config.toml
vocab_size = 5142
attn_scale = 0.177
init = "uniform"
init_std_o = 0.0109
init_std_up = 0.051
init_std_down = 0.0109
optimizer = "adamw"
learning_rate = 0.00226
beta1 = 0.9
final_lr_fraction = 0.0
doc_mask = true
train_tokens = 106000000
Each number is 500 + 40 x the weight over its row's rms, rounded and kept within 0 to 999. Layers, rows and columns count from 0. Numbers have three digits each. The size before them is the row's rms in percent of the matrix's.

# layer 6 MLP down, 96x384, rms 0.0977, rows 0-95, columns 0-63
121:491480494501453504494536593487452486485495489417496503551451493504494478434502642453479434555512521512506597505580442500540435480522476517494541494541504656460521525478511483419474488493440542
090:510514500496573493512455580494526489467551511478487578528629517499513447517501504442446459537534408520515442462500551511567582455536509500490491520499497473509454469574510565455479504497506536
106:504494496493450499491492510507451462498560489513437492370392484498489526467495456555597486423453500535480588525559525475473498530512420536500527423511495457484368456499516540538569497489519500
094:507488503495493499498529540497502521460494488459556520463482504496496458517487496468543540466493495515557473495519530491480596503468489493508475441572510468437564515482536563585432492493551469
101:500522499501515496507524616502564475450429514548521522569520484509516507511501480608522546488503524530499384503473509497559601497529429483483474524587487532522431482537559407550447497496465514
100:496495499503476498497492513500451459508544496411510433434526478499493507611495453594435504437504553491567480494509452534460446457519514568516506419506501478529417474562537486449538487494441579
083:509492498504548500501441624503474504516504490623570553526532515501497544606499558469522529514530421509485421561509533518502535450503524445496488487497510497522490468482556556402408504499466478
103:504482501502493503497557474517482577492468489553542438476471480497487530506505384488534527522550558522527577459479439485424446505523445517480517525435504547550472532561567586482497517496456555
097:503524495508417507505509501482538477574514522516509557524418536501523494502514550499607541495562458601511516496645440525491462467540448490477516467494498511513488550535485500589521509518483432
084:506500508499498500501501422506512479440347501523439459555440538499506499538497561494525446577490521469517435499514450431580545500473496503505506508533503477533538489472376428497502503506579520
091:498529505501540496500468436471428523574309528452515586456539504496518571514504520450518518503585431510533386454499545538516502572485466606468540441546496561546505575518446453435531493496566455
094:493505502495531498493451537478535403474479498455485511434531484494501468501489476531502459496521416503486513543500494516371522500451467486514546469434504525509530426507391471385487487497461586
097:505498501495434491498465488499496535495489495516518512489591497492491456569496421491532414406505546507481454476588452546477458481407456459473560530512500580497535585520547600524471491484508546
093:494510499512443506507482534536539405431478503524485509578571497502504503432508478533479471525560404463523467543503467469543530513522510639511611554526497530587625437503558669465481510505492454
097:513488496501555498496554449538578451453532482480548476561475496510501511500496492490450454469508534442491487554518516525533514440405532497488543542438501519436480443462524479574588506497514435
098:502516504512503499500538469487460501448524511549474485481499494497514514497501600383586498392522413451525468466397519536446496504533494418483453387544497542354512461583507553540461501513516578
094:505485509493523499504388487495537485468516489517506476490473474496492545474496605554570516526410454522480471494482617537562454478517502470500488482522505524550545420512400520506467498480494393
088:495501502502455501492495521477533467536558506464461589529447440496506523594504466421539529519500515407494583475464498510584499556505511493500540559471495504508467477536540405524452498505466474
093:495513504502438498499479463503464486593492505465512495481367480500506590572504453489526507499419491459489575505540493450431479528467515513493563509538486407509443464552517422536435508507462492
095:511520500508538502502562426467500611533565519528548604539465476495519468561511433519427491481502455522423480494439430543511519471517519621455585487508494382456542425475518444425493509499463527
089:489513495505570496491448414485506531540561509557553588519480514494505445495504551452519522562514539536536547510489581494612526535497513504487551525458488500402560507515403511460556488508495528
101:495486504496414500502507427512432528493512490518524525574432552503495529551497469485524529540388568554482552447514409509561512525479547483513443486457500420479474556496419572517572502494553538
095:498500498504501510515545527503538456586458508483439478505532475508511557459503555433542498500486550486498457428622496471517458482508535440482451440467504514492403433525442518412505495498528406
100:496504505500417501504502476496518543517510499514475461455408526502499501475499515521629445415446471433485613482454576514458506556486479477480595468431499471472429466562382435527497495488514522
095:499505501505414507502531452490519511499483505483489424559546540507511502465503411464434459452451537405436499504525430475505461470455506442504519542479501461538447519458512416530557489496530488
103:502500500503538508497436513497491532437439499541462473582541520497497469397502451501506435486597472542456466573480471509546450573483475590527463608447509520537534518507535525515547499490531493
099:491487499502496494498419504524380512499518491525469558528428486502485492489506510603518505446480592578462456488549512492473492516506468560497535443518498511484409596533467487542512507498591450
096:498474500499464506496540497486526441514464481529444503408365486496478533503505470484518559378481558541486594475505580532500473559552430510490425460538515478552432490490485439468481492483415530
140:511479491508448508505553502511439433527506483490511550494512429507503474445499434456486483435449498523467497487493560482501478493581474482490543453458510474543496504515554490507453501495422508
096:514502504509525496492545491476481565497397501546437493544489520489512444506497504518426549514475518562460506521458526537569541474589468523519493467581503477529446408397538573542469507509520478
096:492507500506487508505420564493484508442529511521489477426476530503507534455509494597545541492456433505479580499547536459405513557453539535515441410465500508451495438555526479544429499498520472
097:500506502505459499503423461488488497445491509403516479518473546497507512464500549520475572456510492507471493494508440531525478502542526533507487481459500430441512496536404530606510503499547412
128:496504494502559498497479576491374543535471515573505473582565466490499490451505422468403428609547453481520465505481565510493457505499484508496589579488489345482460542446469415444499495509481585
095:498504499509562511507450545509545501490513502579492509445493515512507559539502491481521496487487471530574544475496541441458471512465484573509505585538509560555464500502457405522487497495591527
098:493508500506579502498542552486557531554478512539441443558512445499500488593508421475564470536497439463476452538431389515555483518464494501498442494534495503506475556430468601505453494498477534
095:506519498514550504497603483482507539528486517485497400503530526501518553482510486446599546536503523592414493498448557513560517524447484522489469494462492552535477500537445467492501503522524481
099:496514499501458498502524416520444536502421512488530574400451495510505387486508499367435451580474511462612539508407433441455499497464504532488583515427497451468621427466504465489526522506493479
095:494531505500491501498510673486447442511506525507413424469601460497509498410504455506487491463497523512524502538584511458519438455623481503498420460437491449487434473456485463457461501503538541
099:494473495503597497507529500522476555504414488555516440499558530510488529467506496490498556451506434528482432530474545469576495517416562534504470571473504529434493496460596500475550495489434514
089:500498507494525499505527436542529424498470486427529532445489462508498521526499538498498461488486497471611443490444464506551523505479515421509458450501501541479488572473410442481534506493497425
097:503498493507511505496521496511498502441537493432562509444528506508499566530503517553512557533497531485577497569453612428447486499488484488526464539436504561535465463473554602424518499505454511
103:504485488496482494494547589490496474606494485525450569468490453499494585466496493533555505444510448523528523537457481542570483484474520472473470437470502470482515513468533444492413492501409449
094:491499502515539521503488498494532515498576507487569510442543480513503501485509461442507536446503549450475518450592467478452471546368497441470515508527506445513511487522487525450468497503485467
095:510489506498538498503561533507483507483404491451500476479487572496498490490495508477491616538570504531458689474461495507447498492404485440508444534500502499543537550485452521526489504495527573
100:507510501505500506510532398511524503532527510540518509517434557506506512518506527539414562521493564545508455484520515502429494522482546520514440468440505495458549568523509601443549503491542578
090:505513501499562486492513506487512481448540506522446371533568448486497426519488476466477523402450457413412534476479489538492488534468477415506487459548496523513508485535547449536452499507481570
099:493484511509523511494503584503520482620501484474507525516489492500484486468505448563478470497549359454525472500573510517556543494541484483504529544582505470513443485429519457583500504503478510
102:507493496503577498493546398510451496644397493401558533481506497494490560508503411548445505484545516457547463576469505527468449501528499484516483601466496494501492417484593523520490506506536556
099:509481501497518497496496559505496557452582477510487521521511488492493492491495554517440512425544461538436457528495522519471466491526501582504552457467504516503536476500491429469545497492475535
094:502511503503425505502470516479456523528592503439579459516493533497509522559499465549510515578505601543617512497509491505431495411492530499488443585500502540417550533483491544496536497496507558
095:502478490500558496490489475496499563473465487461504447483458564493487474484497501380534474524493446509498546470510489506522496477557548437507595475465506434523497506487441566450529484491483412
090:505486497501516504488514561502566541483501479423486452573573584499494461491488516447545581457551503566545454514521410504482528524543551490515439478569511534545540516436565544475485495495511516
094:512517492508568502505535514482529494632526522503535538540483549498510454445508457503373485491496518497541453467453437535535499514453533554464551474515501475538616548501551495564541497493536495
096:497492497505528494494488394498491422557536495468480426498519497489488430496497537495456431509469550504485481537457538487556510517533501472499512535409506491483557583466506519520495490491516401
102:501487499501458503499486532493482499459576488514522495435369512498497538567500524441496472500507572468467674471512489497519474469529449447496461460454500493480581574505436469503501495495480588
084:494484499499481503493473410533538545487549478500518499586482447507476483495498528480488474551527573475512543505451448454571495483472533500508493566512505561440491424519492499481579500488511527
101:508499493507580491498562458503409435465540500540426445504498522503499517489500613501461511518538495536488565476590627465483488518571526455488329441428500501475562514534394445484556503498549482
117:498502495495506491500481500494571505457415508509483522518470441499500557419500550529532468484499565450523414499505476501488447492481469500473535567572498499522389466532475507507476486490470611
101:500503502494574492501486519525512553470532501449470593575523431507494477517496472431465356520449405437480483502504493504538524466448537439507576575426494525514485500438532525446497508492513541
099:500497505496535494503370437511502392461469493563521436551529486500503457460493495522510460537497542458547436531425477492572506479481511462541378463402507485498588481474589445547485508507541491
103:505501496507564500507627522509574499545551499481464649556510505504510591513495437521494528503557458533456478495476481471433465580491533490538523548534506418488573620518529467514451496503540450
090:505521496505567497500507541495461491533478513491474480460507501495503501501501537492437553436542445474534489477455578565460506495456568479492570505515492490499585531480441448497573493496474531
102:495507494509422499503480507497523459481554515504483416457451448509514568401514503506559414501492514494554479510485456543415522487518470528490534484508492552568478459521444461506413499511467529
114:510501505503361501506418376496464488535478497509466548356456557500507498605497531579506464435533507484501555532489610525511525461479530428526480446495502562481542552477505534484557508504449549
118:495514498497481494486551435493431559544617503481530427465522468496500518469495471530528553583565520515446511505418479449491491514446528524495529445513485457533553471499491512534487493511372560
102:496486506495459502496486552501546456534501487575486456482521552497487494567498500528488435498511482431551442498491525500489555501500531498506514568496500548497559496487492540567444511490493391
098:494500504496459503495544570494511497422401500572461460406533465494492470453502486532571490547454533530510517542525436469465534504567498539487517515480492588567525509532482528478493501489444390
098:494488498507529504497496519503460476490590497464470597457462559498484509482507499485435398511484486408421545523549529514472497447609519494531524463482506443504558516512569427627499498494454534
092:496500499510495504503567474498536427460460503498426431400524448504502466552505438461473466512488585551449442490516469469539529485485543551490461470506505573542488505473502499555489488498489375
090:502504498495500492502596422491531487520459502582490492547501535500509453459491561471454497545466626528501486486515497491493441521402479436482496441460502481510600552453541506496544488487490448
098:499506500506520498507366439532481448502455505451526542550499474506499490505506598508440455453546436508544495483392532449550510456490465530500549533510505527480451457522453523483561510499500507
092:492487501493464500497536521524584556481471484512535611534548527504489469499489548428521494579479431526578558512529442479530503546521527468508447592542497530527514536459627478459619497497437517
100:511510493502516491500469540478581413561527507488461587552493459493505546466497497495547525575543452543538364483586486507532523485522562534491478489603491472443479432544554492494463500514560506
106:490503497502429506496531489511482479554465506482561544503505510503505475549498476624487566518484517526537453480543521492513501485528512493468553502552493469551482505512496528490538489498480532
107:491510500504384502500500424490485509511543516528506479540524489502501473508514482561456506519500489492589461487564481494569547464493467467475450581401495601564559577479547591440541495496504519
102:516499497505546499498474454486528379524490500563495441509534515489497518485506525595583556521470454445486450509444521559474529470494506516467442529500497553498537445553524562514490504496513332
099:504513507498513492498438562481439511460512515569521483501466479490507489516496428534522593513418539552445531466471509548473462510478538486478459573455494504595490497487533485586527498495518574
098:500515506496555493502532459490526501541533507518530476511570447499508457518498465545556454549544536425497460511487347502561539462489496551516494512487495525503592445532492566490540489494509462
099:498499506500482500502570507483453546519491493450479521437513525494510532505498481409508464537507518501520527469531419493440457540483452533510470457626499478466526496543536491331493502502571481
094:508511506502539491499495506507438558405573496528592588473547486496507508531490508453538508537505556451499518538462532475436589487549419473527475522423497406533473476524479551575480507514529547
096:511509509498490491508486594494629550479479507570459487507508552492496556437501458454472494450437517449438442483498470519505457531460483455539543458518502425563435497543508598483515501492472488
099:498480498505508502494443480529578552455471485559459405457512492499488508481500484438507550537489493544500568552524616437449444512599449457524501522466504480523362480444503450498492507492485456
088:504503504492563495500456510494545468482476487544466466525527527506507490513494515546513459559496426479528466524447506551453549501515528488536473488591498528474551546533493570499498510506556522
096:493499495498440495500455531481487583376485504518574537532539498494487426451502617471494498573467481430518539501449442517472494493519486429506530543519501530488455524546479468545495489495508444
103:495502507503381506497519481511503481542447510525484500514591560498497481472507537565491619525483484454509472471555523539522478506489530519482589473591493485505503538448557503467498511494504463
106:496498499494454493503441548506471501425524502563558464573557510500498426545505490516536551481517478540486431514563513510493531487543483559505549611560498512457523569433570549481477505501454584
094:498499497507535506503530533502475561489561502428518472493510470502491486538509526494418535481511536503421577515525432449460506492523576471508444522483502514534507485475502448496548500503526483
107:502505498498583499497476433484460474523529504463558434448564512499504525460499579618470495550470613501497495453530486478495538506453530453486456554528498491527566566431487417463507492492561511
096:508519501508461499511579542502538491449465526447490601437530476502511506487515616527518518559503522559571509462515491514544480534558490537460382507509490502505511486512527505538477512511500546
103:496486495503509504512415489514585447483577493467496571469526473515509541498501622588530477505512509467496481494389483484512484486471528477508482453527504512465462419522398443546430493503510473
114:507505497494490496498492503499436550522481489484571523476486475504511482581488482523495520465529452449461479542579554563526502487482505602520480441537501535491476484515550465551592505498500489
147:509496500503508502500524372518509522507447487565478426532455552501506461513495519557394542478525437517523490531380546519466543513504514433507447535532506497419509487478437514466510510495578452
106:501499501505543501497519560487517541528595504449495481537527518494494533462510516420424521460483539501442530509556546500417557545463517485499395412526493512451567531498515514506469507516568420
094:501512496505544508501450491514525518509548504426504484518433507503512501481503501428518557497495484574502455516479472508518500486508491508510555504442490491447393473481530556488504499507465511
125:502511494501410496503541532486492592472471512494472560490466484501514503479498374526458515412483443556444518484533528484513530493542442594477618559586494392510385554542482508484425482504456429
101:507509499508542508501499532502486418536512504378502439459511492507513573539502518487465469498481544475448637465420512475431475533542446454480483436418499569554486473481521468508513515508509542